config.yaml
rope_base: 10000.0
extras: ["some layers without attention", "local attention windows", "gated attention", "value embeddings", "hashed n-gram embeddings", "an embedding shortcut", "skips across layers", "capped logits"]
doc_mask: true
Each number is 50 + 12 x the weight over its row's rms, rounded and kept within 0 to 99. Layers, rows and columns count from 0. The size before them is the row's rms in percent of the matrix's.

# q: layer 5 attention query, 96x96, rms 0.171, rows 73-89, columns 0-95
# k: layer 5 attention key, 96x96, rms 0.172, rows 73-88, columns 0-95
q73 099:56 31 62 65 61 32 73 32 53 81 52 65 70 45 59 48 42 32 37 43 36 42 49 39 35 48 39 50 73 44 60 60 77 35 39 42 39 62 61 42 46 58 45 30 61 40 54 70 53 60 50 54 36 47 41 52 64 61 37 50 70 39 37 48 48 53 58 36 48 37 44 49 67 53 58 35 71 55 51 67 45 41 59 42 42 56 52 42 39 58 45 58 61 21 41 45
k73 074:56 64 35 51 45 60 37 52 46 46 52 35 44 36 51 56 66 65 64 41 59 50 38 38 62 56 60 30 46 40 51 48 36 77 67 64 57 30 48 55 47 56 51 71 27 64 68 31 51 40 52 68 65 57 62 58 40 53 51 59 42 67 62 44 42 48 45 19 50 54 39 64 45 58 52 74 26 48 35 58 51 60 36 57 55 54 30 51 34 47 53 47 30 72 61 35
q74 166:34 45 63 59 50 26 41 58 61 53 37 62 44 77 66 49 30 51 72 53 39 56 45 54 44 46 43 43 64 64 61 72 66 52 39 54 51 60 70 42 79 22 54 47 55 49 58 38 36 54 61 49 55 60 49 70 40 65 53 60 65 49 53 38 43 40 48 50 76 32 48 49 39 68 63 50 44 53 26 31 25 41 46 44 49 46 65 60 53 54 46 62 47 52 35 39
k74 090:57 34 45 56 64 49 39 44 43 37 26 68 44 64 56 61 42 35 62 52 54 72 62 34 36 41 33 46 73 44 34 65 70 38 44 62 35 60 59 24 48 35 45 57 71 42 54 55 53 71 59 58 51 77 53 68 56 45 45 60 66 35 45 41 52 36 55 48 59 25 53 70 42 47 64 35 51 55 47 47 42 42 58 48 56 41 49 68 60 61 33 36 45 39 55 34
q75 178:28 36 65 67 53 32 70 59 66 43 49 69 37 60 65 38 49 46 71 43 30 57 53 55 56 48 59 59 62 61 55 58 59 43 37 55 59 57 66 60 67 48 53 47 66 53 53 40 46 55 56 47 44 62 31 49 42 73 34 59 60 30 56 37 44 41 60 49 63 37 53 45 24 61 67 30 63 70 37 35 25 30 72 49 50 38 60 51 60 59 41 50 54 42 52 41
k75 179:24 42 52 70 69 30 39 51 53 42 14 61 56 57 63 50 43 40 71 59 44 62 57 34 53 47 38 57 66 41 54 79 71 44 31 63 50 53 62 48 57 36 47 53 58 44 56 58 55 58 59 63 46 65 52 62 41 54 40 52 57 35 57 31 53 46 61 53 58 37 40 50 41 57 70 36 57 62 41 45 29 32 72 50 56 39 52 66 49 65 25 48 45 42 57 35
q76 087:61 45 47 39 50 60 54 43 39 22 40 41 58 50 24 61 49 59 38 52 49 60 24 57 49 45 50 39 55 63 43 43 63 81 60 56 49 36 52 50 61 49 51 49 58 48 39 60 55 59 38 62 51 34 47 54 38 30 42 41 41 34 77 55 38 32 35 58 80 61 51 47 37 74 52 37 69 39 50 45 69 57 22 54 56 55 51 58 66 48 47 43 76 44 44 54
k76 088:57 64 42 56 52 57 59 50 39 61 65 30 52 57 39 43 49 46 50 66 67 43 50 54 64 44 46 23 42 50 31 42 45 43 45 47 59 63 43 51 18 49 51 39 56 46 50 61 51 74 58 32 41 37 44 40 25 56 52 60 40 68 48 41 64 45 41 51 63 32 34 72 64 51 63 76 28 64 60 48 57 44 62 49 30 60 64 43 68 62 52 26 46 38 37 43
q77 098:42 52 49 46 38 41 39 51 48 54 43 65 67 71 55 47 44 54 45 35 60 33 37 54 28 43 37 73 67 50 61 59 38 39 45 29 35 37 53 68 59 51 51 32 34 62 47 65 48 40 67 48 28 48 46 75 58 74 23 52 63 32 57 46 41 42 68 37 41 42 71 46 60 54 66 61 71 45 39 58 50 42 51 59 68 64 30 49 42 54 48 57 45 51 43 50
k77 088:40 40 65 44 56 54 50 67 35 32 47 46 59 50 50 49 50 38 48 42 61 52 63 58 64 56 52 38 54 53 37 50 66 52 09 34 57 36 69 48 55 52 47 48 59 55 51 39 55 55 40 70 70 30 49 51 41 26 31 58 65 39 61 45 63 37 67 57 43 59 37 38 35 56 57 52 78 54 31 48 43 40 47 58 54 56 41 63 33 40 77 40 77 51 61 49
q78 100:36 72 48 34 61 68 45 50 42 53 61 37 18 44 61 59 58 45 53 72 39 27 28 52 67 55 47 50 52 44 60 37 59 54 45 46 45 52 52 65 27 48 42 52 49 56 49 39 61 51 53 40 48 58 80 46 33 35 40 73 40 41 43 52 42 59 53 39 48 57 27 47 51 66 53 58 42 64 58 65 48 26 48 44 54 54 52 38 61 63 42 63 40 84 32 56
k78 083:40 53 30 60 42 15 53 70 49 49 40 46 68 36 37 45 46 56 51 45 57 42 45 48 33 33 72 48 24 38 45 57 32 60 69 47 64 45 44 67 54 57 46 46 41 62 39 47 43 47 43 51 52 35 36 49 37 64 66 46 46 48 59 39 65 45 45 65 53 35 59 65 64 43 27 49 52 54 64 50 43 52 56 56 47 35 76 52 60 28 58 36 81 34 39 58
q79 092:52 63 41 38 50 48 54 49 56 61 50 32 63 48 39 54 65 57 50 32 55 48 40 48 54 61 50 10 55 66 38 41 46 34 63 74 37 50 34 50 43 46 32 44 53 54 38 63 60 46 50 47 72 55 46 45 62 34 45 61 46 63 41 61 65 62 55 46 39 67 62 68 66 36 33 63 40 38 52 67 51 65 18 33 39 70 40 47 66 42 45 60 55 49 39 70
k79 120:53 68 30 55 36 34 48 53 70 76 50 53 47 41 41 69 56 73 48 63 53 49 67 49 68 54 45 51 42 36 46 42 54 81 72 43 49 51 44 44 53 56 38 49 59 50 47 39 74 59 32 64 57 47 37 38 26 33 62 36 41 67 42 57 46 55 48 51 32 54 29 36 70 38 40 46 37 43 51 58 58 45 50 25 50 73 44 35 60 43 64 62 51 56 50 43
q80 062:35 51 58 63 56 43 57 65 65 62 53 72 60 56 61 50 52 46 75 54 37 45 49 42 60 27 60 41 49 40 42 58 36 46 32 56 80 65 57 58 52 44 62 44 38 50 44 55 38 35 51 42 55 60 26 59 47 58 30 65 48 39 50 27 50 56 59 55 67 26 48 60 38 48 65 45 39 48 48 49 25 34 63 40 57 67 35 56 62 28 44 48 54 61 74 35
k80 115:36 55 48 73 51 39 46 39 50 45 46 49 36 31 44 43 47 66 61 35 61 62 35 55 59 33 62 60 64 60 46 42 32 47 55 68 54 48 73 67 31 45 59 56 73 50 51 55 44 49 55 46 45 70 52 62 72 46 41 44 57 38 50 38 53 43 54 51 63 54 70 51 24 57 37 42 64 35 61 41 27 36 55 58 66 49 29 45 61 67 46 57 14 55 70 52
q81 091:58 60 42 25 55 59 28 53 55 44 39 56 54 47 54 59 53 62 43 49 61 43 59 42 65 61 45 17 57 47 43 62 52 55 63 58 25 36 38 61 45 51 32 53 43 72 33 41 29 38 24 59 64 56 50 30 46 38 53 53 45 61 43 47 57 61 48 58 34 52 61 63 71 64 36 68 49 57 43 62 65 57 35 61 58 38 32 48 45 36 47 55 49 83 55 52
k81 108:68 56 33 50 39 73 45 39 33 63 59 29 57 44 36 63 59 45 47 26 61 56 61 63 70 68 51 60 43 62 28 23 56 51 67 51 58 68 53 41 32 62 49 36 62 53 59 47 51 69 60 53 54 29 48 48 46 27 55 49 46 66 42 37 61 31 45 35 63 58 41 54 39 38 55 49 49 35 69 49 72 53 39 43 42 43 67 34 61 54 42 41 48 36 45 58
q82 079:39 41 51 77 55 58 61 72 28 41 56 65 56 46 30 14 54 39 55 62 35 62 63 54 41 20 56 67 49 66 43 48 42 41 51 42 65 58 72 58 47 38 54 47 55 46 50 54 41 41 46 44 56 55 34 37 34 41 56 57 43 42 54 47 37 42 49 64 54 59 60 38 44 62 73 31 57 76 61 48 50 27 56 39 43 38 65 53 50 43 44 56 60 27 59 45
k82 082:59 73 58 41 51 51 51 30 45 34 70 51 58 55 52 35 26 59 66 55 51 56 56 58 45 58 59 62 50 42 24 45 36 72 38 46 39 42 68 50 31 35 63 57 47 53 56 65 34 43 56 38 44 70 34 48 41 68 54 56 39 41 61 54 53 39 47 67 53 48 47 53 42 46 59 35 86 62 50 45 33 65 53 44 39 66 27 64 51 56 71 36 34 47 65 51
q83 095:70 28 52 41 59 50 36 46 37 54 40 57 59 49 56 70 65 43 39 73 59 31 40 50 63 46 53 45 59 50 43 79 42 35 63 53 38 69 38 30 35 58 63 42 45 50 53 52 36 63 44 60 59 26 60 49 56 51 39 56 60 65 52 47 50 47 36 27 45 42 61 43 73 67 46 61 65 52 32 64 50 47 58 57 53 48 37 36 34 40 47 78 22 48 49 58
k83 085:40 34 51 52 71 55 47 56 20 42 58 60 70 46 40 47 48 59 48 48 69 54 56 69 58 53 53 59 49 70 29 72 50 56 41 38 42 41 49 45 60 77 52 43 56 48 40 34 42 50 38 45 54 38 68 53 62 35 46 40 71 49 43 61 28 34 42 56 46 60 61 56 65 51 65 30 37 58 35 21 59 25 47 68 62 28 53 54 45 50 47 45 51 56 58 67
q84 081:65 65 35 38 34 63 54 59 65 56 54 33 45 31 56 72 67 51 53 65 46 32 27 48 61 66 42 65 27 38 38 34 66 58 69 62 66 47 72 62 46 47 53 56 62 46 53 61 69 54 51 62 44 55 46 43 31 35 56 35 29 54 63 55 38 61 47 57 62 48 40 51 53 57 40 50 49 39 51 62 54 59 22 53 41 62 51 13 56 44 56 54 49 60 44 51
k84 109:55 59 16 47 46 39 58 42 59 83 49 41 48 49 52 56 42 40 38 62 60 49 44 39 71 45 40 27 30 35 59 50 50 67 60 59 57 66 41 39 56 54 46 53 42 43 43 45 57 39 25 37 67 41 79 44 54 53 71 37 54 67 53 59 41 61 28 46 35 55 55 55 78 39 39 63 26 57 48 47 51 49 46 49 49 57 43 35 65 54 30 59 49 52 52 55
q85 094:52 70 49 58 52 43 44 63 57 35 55 57 43 30 46 61 44 49 39 30 46 63 41 60 55 56 30 36 43 38 57 49 53 67 28 42 44 51 43 57 60 52 30 50 47 26 47 55 30 69 40 47 28 46 33 37 59 46 42 76 66 57 42 47 66 39 48 74 60 37 42 56 39 48 35 43 47 52 63 59 56 48 40 42 65 51 70 85 71 55 64 42 45 63 37 58
k85 091:26 48 58 58 39 60 59 64 52 36 48 52 56 48 33 38 39 49 73 61 42 56 54 45 34 35 43 42 45 65 68 22 48 64 46 73 76 62 45 60 41 40 63 31 53 19 43 46 48 67 50 59 48 57 67 51 56 67 44 39 39 52 39 38 57 42 52 51 79 47 31 58 40 61 40 33 39 59 61 56 62 63 55 35 30 40 65 50 46 53 52 44 63 49 52 40
q86 058:66 66 53 47 42 43 50 70 59 40 35 36 39 45 55 74 46 30 47 57 51 46 43 65 47 45 62 47 39 34 50 66 61 51 56 59 52 46 32 59 59 64 26 26 35 56 42 63 30 39 52 62 55 50 42 23 40 61 62 45 54 49 64 35 31 77 58 44 67 43 53 54 50 55 41 58 60 54 53 54 57 46 44 81 68 69 69 33 38 54 36 45 62 43 53 36
k86 104:42 30 33 39 54 52 44 44 67 71 55 32 29 39 61 34 53 36 40 67 49 51 41 43 69 42 60 63 52 62 49 66 66 44 50 36 57 64 50 59 51 45 49 59 60 63 57 35 46 47 48 65 49 64 69 39 58 41 46 47 42 48 27 52 36 50 69 61 56 34 54 62 46 54 70 40 54 42 32 55 42 64 79 62 36 47 67 18 50 43 27 61 35 62 54 43
q87 076:56 37 47 50 52 30 67 58 62 60 57 58 38 63 59 18 69 49 43 31 52 57 11 44 55 41 58 44 70 55 61 58 41 48 35 38 61 73 49 40 41 53 47 69 44 46 60 40 60 58 59 50 66 51 51 56 42 19 39 55 55 51 55 64 42 51 43 28 53 52 44 50 38 44 38 55 60 34 33 52 41 37 75 37 48 58 46 53 49 48 46 52 31 26 55 65
k87 080:38 17 55 54 49 51 43 53 63 52 49 58 50 53 50 40 62 44 36 60 37 50 69 58 48 51 59 60 39 57 49 61 41 67 68 24 62 52 53 35 48 58 67 67 61 47 39 66 45 20 72 53 64 56 54 47 62 55 46 66 67 51 31 52 59 44 73 60 28 34 73 53 47 54 56 57 37 33 46 38 39 31 60 47 53 50 41 57 65 53 37 54 21 65 59 43
q88 076:34 26 40 47 47 62 46 46 62 60 30 52 50 49 76 56 40 28 46 60 29 46 65 43 36 45 62 49 48 37 61 60 36 34 56 45 44 64 62 57 36 59 45 48 57 47 58 64 53 64 63 61 50 79 60 47 54 48 50 39 71 46 42 39 29 61 33 42 46 50 55 55 64 50 38 60 33 43 51 69 45 44 81 61 30 60 58 35 28 45 34 57 43 45 65 37
k88 086:48 34 45 38 56 49 55 49 56 39 39 66 52 45 45 33 65 49 55 23 67 53 51 75 63 64 44 58 71 43 37 54 63 33 49 37 43 80 68 44 54 47 68 68 60 50 52 48 48 39 41 34 42 39 43 55 55 53 55 38 53 44 66 51 49 48 53 36 69 63 57 44 21 48 63 41 68 26 47 44 39 49 55 68 57 12 55 58 56 52 34 47 63 49 54 59
q89 073:54 37 38 48 37 45 51 57 46 70 49 43 31 53 57 25 63 63 34 57 41 61 37 50 72 53 63 87 51 47 55 29 53 60 52 52 40 33 62 55 63 48 61 60 63 39 57 48 48 53 46 65 47 71 48 62 46 57 62 57 40 43 54 53 48 32 61 46 66 64 49 40 49 47 32 73 64 21 53 69 40 36 63 37 44 21 56 35 49 42 51 46 47 40 43 66